Weights of a small transformer language model: vocabulary 6559, RMSNorm before each block.
Each number is 128 + 32 x the weight over its row's rms, rounded and kept within 0 to 255. Layers, rows and columns count from 0. Numbers have three digits each. The size before them is the row's rms in percent of the matrix's.

# layer 2 MLP gate, 1344x256, rms 0.073, rows 1122-1343, columns 96-127
096:129170139144130112094191139050139131151166138128111163145110143133080160106166106051147153148151
103:157077130147121113090039125155176186067123126089100109096156084136135141139118191155105091120161
095:125120135135191105125131152092149141132097142068182144125112107174091072082133075062107147180099
094:190156107136091146142098094104122166167176146146119147094125197153155104167189201079147103161139
100:150118115122116123092050089170160152109169145182188168237136115109139142153212131160075149111098
101:151161133137102159120177086123168168150124152130145122089146141091124101095172173084151147184164
108:132142202156131145081117165100157116077137153174143116114132155132130164111138147101099108120089
096:173099102121140126077120152156155143121111090192104059121091172093122138145137136121087046141126
099:125078144108141125144133061145126067125148096158124128126134106092145079149173127147139140101172
104:113119105152167190099174155160161180162124161115148085134073086130124173156158179126076156182180
100:108076098181078173088151126147115149114181163082181176129167168120109197109116090123154094153143
104:153115107123153055123143143119120126158132116089104116101126115129174149157121074132118110146148
096:156098121084093171128154090127150150102132149123055066148120143107085134190145126063145161143100
106:100167118130156129103128168129163141152116116108100107141104127154175176081101142181184108078075
094:087116115106088140098082111115063113171182086107084108095084104080143132213111121141118140114101
100:154087130161132112127145126178135117155170109145098104096143091108156131158137131101138138126100
097:145127103155072132122149149165122125141147100121167186158118145128126155082134127158156130142135
097:139134123140142133108147115125141083084076192114131102145051068082141188173146130167113102062115
099:206107108158113135141076141107159183119199164079140087153152147153168134152181095145169126196152
103:184170094139160125141131163160132156120123094074123114126134074118090111138059144167188128228117
100:145100094064153096106078136124118162081087080134121133111078070162135127098202115159094072159131
100:130146084119162097111161103083179071143167141135111059161092111099170106112132076136082154207134
105:145141110103113091153194129130175108182185128135114157109162122083109089138158135128105165156188
093:106093116117134156109182135157134152143147120143124168102163070097103090111158194124129116162137
097:115117112168166141221149136092164116136176164067121110148136145085120132148174093081089117074184
101:150096154109118149133134169133147100112138164148177143162069119105097120144118066124197101135145
101:165144068139146128117146162103075091125104164200123152105142152170158125113132158156097111155098
106:122101103118076122151123196109101139153120098083112075105094144084112120122145173088104138150156
096:136108098125164168136138141074098172134201157103083184153120164097173168160118158115073075122180
101:135134133110145106100079099164073166148162110117047105070083155102167102166163142128128099111152
094:126097126152132172137134156143118129120121099156132110173082152143180087139121145081089120152131
101:099128095104121146145105133136113126104139144158104130108096101127064173082129120135171144122109
105:147194138044163139085124165123118068138179152148127107147086123088154142080154107115096126099094
106:113135133125198086098186154101072093155222187089162131140101097108159109115127041107129120144133
099:196133131177094158102144102166096121147100146083086162121147172148053167128110114127128047125134
093:159172100150112126155143116130133169132147096131184141111124051129147112128141129132092127130124
100:150118149147169118155121116169099156227140149154090160130124206123067186159140100151111052144115
093:111063156098120099083132130087095143123162154140126192131126169130121159108149103102133092108111
096:150109125037147108217122100118104124135188098133054105124169102106094149187175136098127101097171
101:149156061102162122139157150103107084120100139132077126195122133118086123112108124092124120087101
101:186119164146147145157117117081105161132091169154134065145153064083135100186101089138144123155143
101:126095110123079152165128138103131130117132108060135127133099158153149120066138183093122148130086
098:082094068116088125160127118114086139132133091114183122111117112140124139134074104105153162130106
096:184096044103079124103173150148154189095169107147157063182128143173132106108118152098133165139142
106:146146114173148174079178205162092097082101133129100134131155081146186151103154071150127166067191
094:100122115156091121095133134132126146107112118162185195070104094095101120164118085138153125068113
095:144110123111156116113138118118071098141142122136121132170088108075116099182132112131110145117147
104:109150101181106091095183149127158131156114158103129120114127117107119126095119076127121149114107
101:139118087149203158175111145121176153135134178128078104153121152124121123199131167109073127171134
100:092127115105121138089194091083077114170098136150149110132093084115131149111116122059162137100146
101:180133103138113141087163129101163129137118167125128096142137146128139120149092107130089124140135
093:139136090133118136095132146122130117164124098115161094081103147070160177159079101126224142162161
098:125166093088125124088109112131104191181093170095124050067087209135142075123156102087143087066102
093:144139137086160133144125079115123106116113150129088106130112108105106125102136113148109160132176
101:193120124195156121108183117095089170137163140154162194157168111105067101124172088125086098116151
098:170149162164083126108140105178119109142151143114106115111103105119110145115122124067152080168038
090:114123139145154074074179125092121116186109130121132163057148144074101090159128094109108138194158
098:138140127079102123081133101113212098137173099141091159180135145111059083179216126134109097110149
102:091186084065051092108160140152077124148101172116203105087092120110136130140120092127134141133130
102:136170108132082124172069165121160141105168085126075092098159157176107142156112085120124091162127
103:162142105110186164152099168110076087161131098074155147125139122127104134072134107105115138154162
094:088106087165141101082140167079197104184095127148199052123049110171079097101139089125099116108147
109:146119092197088172126118105167091127120116132161165130132149192096171080147144134153131091149164
104:219112108062139093105122108117136160150085173086093155190132112088085110164120143082138074086156
126:049118123139170133123157142181164117105158145132161111077085155099199133125101075074159166169182
101:115144134072112127134163121143072145131106158114131107180074093077130118178160103070116144111143
108:181094043123104054136086130098144126105171168119158106109080163122114186156177109138133134108128
106:117155127152136175114186148184120101108120146208129144121112121054145095117098177100163083163113
098:134147102099157089127110167147155164133128143186075138125104154083102175166145124157091144086116
103:194133147120146133145180127165141136160130149130147128144087041137159144133140077193092137150136
101:107139132037066127163098122076150099167177124118157136128126092130149129125150083101074149132170
103:088097105169201171150115134107135089121073198165149070046094107088169133127109168126066131157137
099:099097156119111127059096095116163129085144155099105131105155130142030095129108106134125094142118
103:196122131197135133144172053122080148079164143120153123140051153154152140168135085125202167152181
099:131155118127129164165102167178144109118184154105129179144088185152152111109192108058171114091169
105:094190087095086139118124098150188138122151133115125123094138158158160085147098081054122199141171
112:205138117091132153117129146098144066121140140148174160149124151138095092066134095151045114091128
098:092151112166188137143167150147128154176141126118091187132161153121108167163068144090072076065143
094:102135114151141150131105123138145135094106100049159177131113143176107103162091199117115066153139
099:141121092146185124091146143111121154201161109068191127174094157117171126111157119127137109130186
097:141094158102107141115158077117146094147148121129073187118134196124111058137109114114122135112090
099:181139100150102103131156098155144151098162120097160114094171157142109130098125138110039059160187
102:137129090158130181121145110147176158149120138149131129126070107151121120127172130098102078121147
105:156145109129170084126197144149198126138154108111172158144130141118167132119167116123101105127157
100:111135084163070049097084180146077175155139089133159083092103129100160139115189161123097174125143
097:164148163177137089125162169161147201085117136145164066094119165122152170107121103124092132078127
101:108110107142120135152128116133105121111155152094119140087140144091166159172099153114086123108097
095:117123140167174133109125103159094072170094097109163145153161115097113118111102121138113183153137
100:115054142112116155100101138138092160146119146106110068125112128095100120144137097121175101138120
096:124126065137158136096155105135131148122129082117175121097063093165184132166149095102157092124106
094:169173114129094179085129142128140099146131136131086146103131161142114121184155072125143167122141
100:229153141071158115102123135126122137115222124089106132094098096120166067108160111098124128143069
101:091148089129070123184166095145096124151133189150145132117147157121092150146096095134161127161107
100:117113112132143100146120193109115138104099138162154053133068134088137135159147098140117129174160
100:128159136112099138147106149112129109166129225090108054114095110112132140116146137125097143093153
101:117110141186085181130145115125116131173172128130120114086117143131103142118183125129208167091155
103:136146094097093180131175063149103149089145133195131132151118097093151108145142135148108090130130
098:129124096187168107174143124093183086118094075115071127154148082138157124155154106072096097119222
107:196053146195132150138141154123125141121173149125161194196126138119135118098122184140087138174145
100:134104091169073096059107137086107109082098118136106117083106177163148089098165090133152112177080
093:141118151135151157152163104132104171121175129060108180083078134118103198096127071075163139138095
099:119124185137143109110086063124144142162133132188161095029127125123120169136161084140118075120109
098:102163137218069143126182134115103133139143090154077180137062134124110123138103110150112115120152
099:111082119073155064095120142130110162124182160138131124157112099122135114128054197109147123089147
097:158124096049167130108154117166165099087123112094134124141088144037130136142085196118136137168157
101:148106142133162141160027190169162112118168110200155161064164117153099156146132139124073149092147
099:104096143101147145108122084140107111168154089095130085128100169122137120143117152111123108088142
096:190128077119145166103084081153148141117154079113210107150121131093123165155155050104129081059169
097:106059163081142117149056096141167098121151118185140117146101144082125109158111115099165124061113
100:156129143162181115101140135140070135141117171105115185139117108138141112151198076099080100078095
104:149103154138132133119173147147133143057153093142147080047121089073148102123072113137142137166147
099:136145105086111197086110091088126133137143119173124128126076093098120134156129098121132102107152
098:134126167106123112134121082126103118132148112123140115182133029100168152134115108138198159095131
107:155131128101115192078112118120128165190094153153158158123082150088072136120155150109108083106159
089:146122123159113138173088190158140101167128122091185138087132160086170101106097115163112161176125
116:116088137135093103136147134132062090101147154141163081129076156092099163088102140166122125132107
097:174184193080152129115125116130166124139073104115082133115122124053074159141131145140125112156099
099:206118116154116103131126073138093142120176072094115150123115169103111132121136153108144074101183
094:119172085101111145156099092136101182118196194136127116140052096100068080137081078089140139087146
093:096222109124165096117130171106128166108159186117189171115097112109178094090094133110148143124080
096:131160113109091141103112127108143130194138130171126128188136143048100162145157158136192143119118
104:133151125165110192131095051090142155104155139099116172134137107121183107110133112127106110117174
103:178142084084162129078128165144147162152142072193103170132151139106152096147103114156153191097117
100:144147141134183119127140131123214127099111108149100171095128177110125156068190091095117113102127
097:134192160145157103082124168127095129191143104195091136120117135111149104102076064076161150131101
098:140131126067173185143097111121161177155061110156129076105092107096100121135067142111196136082124
103:123125094140172157143135139180116162095145137127154163098073113125129115082098168159160104165200
097:122107141140109141163117113116135099084189113168119150143082119101112087107184142124128107148127
098:140114080140118147140109106100088167158187132109089086126116062110090100155150088087102108149155
103:109115095076115136123139100129110120143188167186107131191121154068103146159137116074089077099134
101:130132143117017102137182085120070125118140108116098103090143110142121111123155090104101124146157
095:159210149096136071169103138123108121194113105111104167114101178086122077103141070064147114098126
098:201105126117170121132171120129051101177082160135054135121121126091120114127128164105141117115101
099:116143144128125149143144068135178092141166185200111119130137123123118169112116105099118144128139
101:161159061039179159134096078099138158144146110164084108161050109100180152124081141158099180141121
098:094114072145151201113163171161136137120172072161085157144169172133216148109092138132144087153133
093:086086134084098090166202117120110077122128118071092114178117206076167151156078133085170121108131
101:110097097089114154139111131151141105157131111072131102135097198158167167124131129093123101152164
092:099089097112197192129152124100048112118169111083149118113080099149133104146102157149145140125124
101:095117149108105098100096163111130177222116166137103110149112136105113130136167136142151209129092
102:172142154060116115173119120136121106178135139102104142102045112099133057158136076062182169146079
092:138110123108080186110190101127150126127154113182172192127085127145117151143139125124111118108095
106:124113157112177069135104149079163114134175120106159125130098152110127113104160054093125174130076
095:132136113079067089151163118122081117096191128177145122164193175097183142123156104064082117105083
106:164116101142115118120085126105084096120134096077138117178107141110179122145135086145175099074127
104:115166096158135117107129192121093157131129104200176133155089181081172064100164068106117114125172
098:095153127101095140097112137106152160127152118134119132134110163185133204085148120109110134110125
101:135119072092125165095150091109110155162154141132095125092097100150094135166190142118106127128152
111:133159128113134157075137127183195169099122187163171082119129101075182123104108103106109201132095
099:173125087164088160145164083162207128179097111112139145108074111138122119153166100098096124175113
095:085101089141131106135159175088099180079182101160114133081065170108163149151118173107145106177092
096:097108175146174148159189129160152155167108148057176127096083077156139203088147185110125147095166
105:086113184172182129108118143116128108170215146132171091115099129126145158127133096143054110122082
101:144186083177140121091133154106060126080127165128113086130127185077079195123073134143174083140149
094:125144160109079106081094131102090077141109098166144138140172119110119141094092136133107163184072
095:180094151140111136111158121156124117243082131104105085095068109087060141146165089065107093164149
100:157071145132119189149124157089088163135086123177146178075074165125143127182125139122083120091148
094:099124077096112166184105106140083151182130115181151155087088139137163156110168077130198166117148
097:128131133097154158108111171191075118099170183140120096138080161170119142140155076094176153138127
102:137120088197091121109129109131123152111118113161135124126103110093160144138125081099092112134149
102:166111108123167114139059173168092132103118101147169121102107127126137129095114131093098103128123
109:192152104100181099131108208151154143121150129127126066101122122095168124155149131072159138092103
100:046112098139112124145108141132125118182119136073156068188133151101091152209103110104105145178135
103:153156171129119085112122154158197089106098115077209109179036140090154164158098107105095089132144
100:160095126144098151136117172124159143139082145124190186148083078055115144119159075105166126121100
095:115126110097112097144138129074088088153151099068148150106162160097135159064132095141118165097151
099:145175078145134164139116128116128185162151150119113164109100148138048095141165136087097171075143
100:092105121067126102149064144036135158109119146215144097138132114096144213186129125101076125115145
097:077113113093130142077145134154174196120129132173120068153117090134139159138138132129100140094099
101:136133158159091114124183166087189116146169122063166119085115148177088096149147111138099109167203
111:186119107090178148030117157115155104116144193112166179130131121125150163143141069104115089171172
092:147076168123121090110127083157151154083127126158082084139085094076144104166100120110167089168120
099:136096141136138148124161128158131154123122043161099121105143109100168121139138132116145136114117
116:131122155117144168060128128148160139113131135106168123110143100068143155093198076124056102127105
101:145142114092120105125166098115161170105111135174096126132059142128140169105165153140131150139107
099:123116133125174161067160091113151088108130152150126141066120145121141115142111102159139104151128
095:120073097098095198153109103133108132117121116134183094163094115074146194127087158105171115067063
097:119155137132182147183168091096117106094142194148158127135165111102130119163097105147160122151189
092:122126100081183127203135117135136143150137153155125094116147152121042115120077111132175133149087
099:126127136149153124168157180093129104147194132184108059086135124113105194137128095142200138138092
099:157094144113135114155167121111083142170114181198135086129063056075103172180155114113149113085103
095:133164112127137163158132171103153164141165148171157150153100143083127126079112102138097120104156
103:150129092142172138087101069128100136173130088123084146112113126088117109116152131087159150161085
085:117167092089148212085104093089129200171169085082117095083147099089165093086091115129202129119104
099:181094103138128156108084161116119173178156145112130065145118117092116131106110115140173097155124
096:113124077147064112141095113152131161159140096131104126113110172151099168208138140134071139130160
104:142121145135134109079120183110115096095130175188103114183083120112152150103166091071124090171109
100:135133119121123094103125114136144149178114189095132133081112156123097092141148052155143195089143
103:134168124067139108110138111153157138133128089107156083115046161117120076134111065058121149112132
097:157139144120177068185127120056102152176157087065084115087125105124109148101148095160090156108187
109:125113122139149103063173101195135140132158155084164097135144167149094056101111103113153146130103
101:209151106129143092129083145159159132095156159137080102092072093072194087087140137137138158125102
104:154145117151093175074130125170084150151145143144153058089133188170105146104082110136165036117040
094:113070131135076140132062126100136137104162084147171111121081107124141105104126139166189107146103
107:166173147074164158073151112119131202162146137117166112081104150077178107160121146076121102128172
103:170068145072124128100100085181099132172111085078169076135138105155106194116202118107112131143134
098:139165075153143142140136171127129153149114145158149104109108115158138108130076135113164110138122
093:101087135153125134115180140146136083113148112177119142174158146131095129148147139109141112132111
096:127134072115091094090111090104117144136135170108124144135116168106145117103168150154072123116122
099:096102046104123143090099151160124098137207162168136147108101147138110130072177179165106154125140
095:160122086104189094109124131164094168126157132139077145128063095138168130085135138081093114106180
096:128136059127161188119127145124121087114089113209109047113134137148158110132116080153160141177168
097:120119143119089076138147154117138084117128144161082070181167114100152102092103206081144166199105
098:143110143126195228055140147122097121169125133106136097105080132117094105081083128120118110072093
102:179133131146154152114131123140137121072148143116189122130130095113137113061141098115098035082083
100:205073082125149158118167139120065183169156136125160138087068145074110126102183149124119072137164
098:149120070107120110128135095135081086128174141151099103146153117069170108189081119153126071128114
102:126137108122098125173192176172098141179144164098121106120082131112066137099102142111139086136128
099:108126094159136125160093089110120155142171156109095095193127146059132108170136105115138117124136
099:197115089091141076082128171150149156149098108149095084140092124121094142139131059086099169137113
101:144085121146151110110208182191174156099174137143115119073115097101131123081148123108175147124138
099:090171150121129157130097152162147143100188082108118076149163103109111129156154138154164163148158
097:123129138121173075092117134131120162124118122158119169155096135072119111107092128108110142157124
102:118171130112141142160119149056158193135167204114186123124094114145092134125107075124165123133088
094:132118112137078173111087139124112060135151100091118101138135173110110141120093154135136113151104
096:174157057140146119159113188135161126110134214142119122103101123103093089174124100173160147141190
103:103102162117102131123137151118085101142105189159108159163106180091084109171128119118128126123102
102:108109184117103169124169116118141084146137131173107156161142120121143153122169123112108156137137
102:129145124103121136160093140185070116150204140121116122111100168082114089076090138117184110102130
099:144159158085139099105155082156113115128148141078135165170110118142123126127120118118108112085101
093:123096147116099090104210127158099173117161135137097126114144112167100111106133126149110125184131
099:156169103169116120074086138128156149118136148092113107151149175191123153201135128120094147144087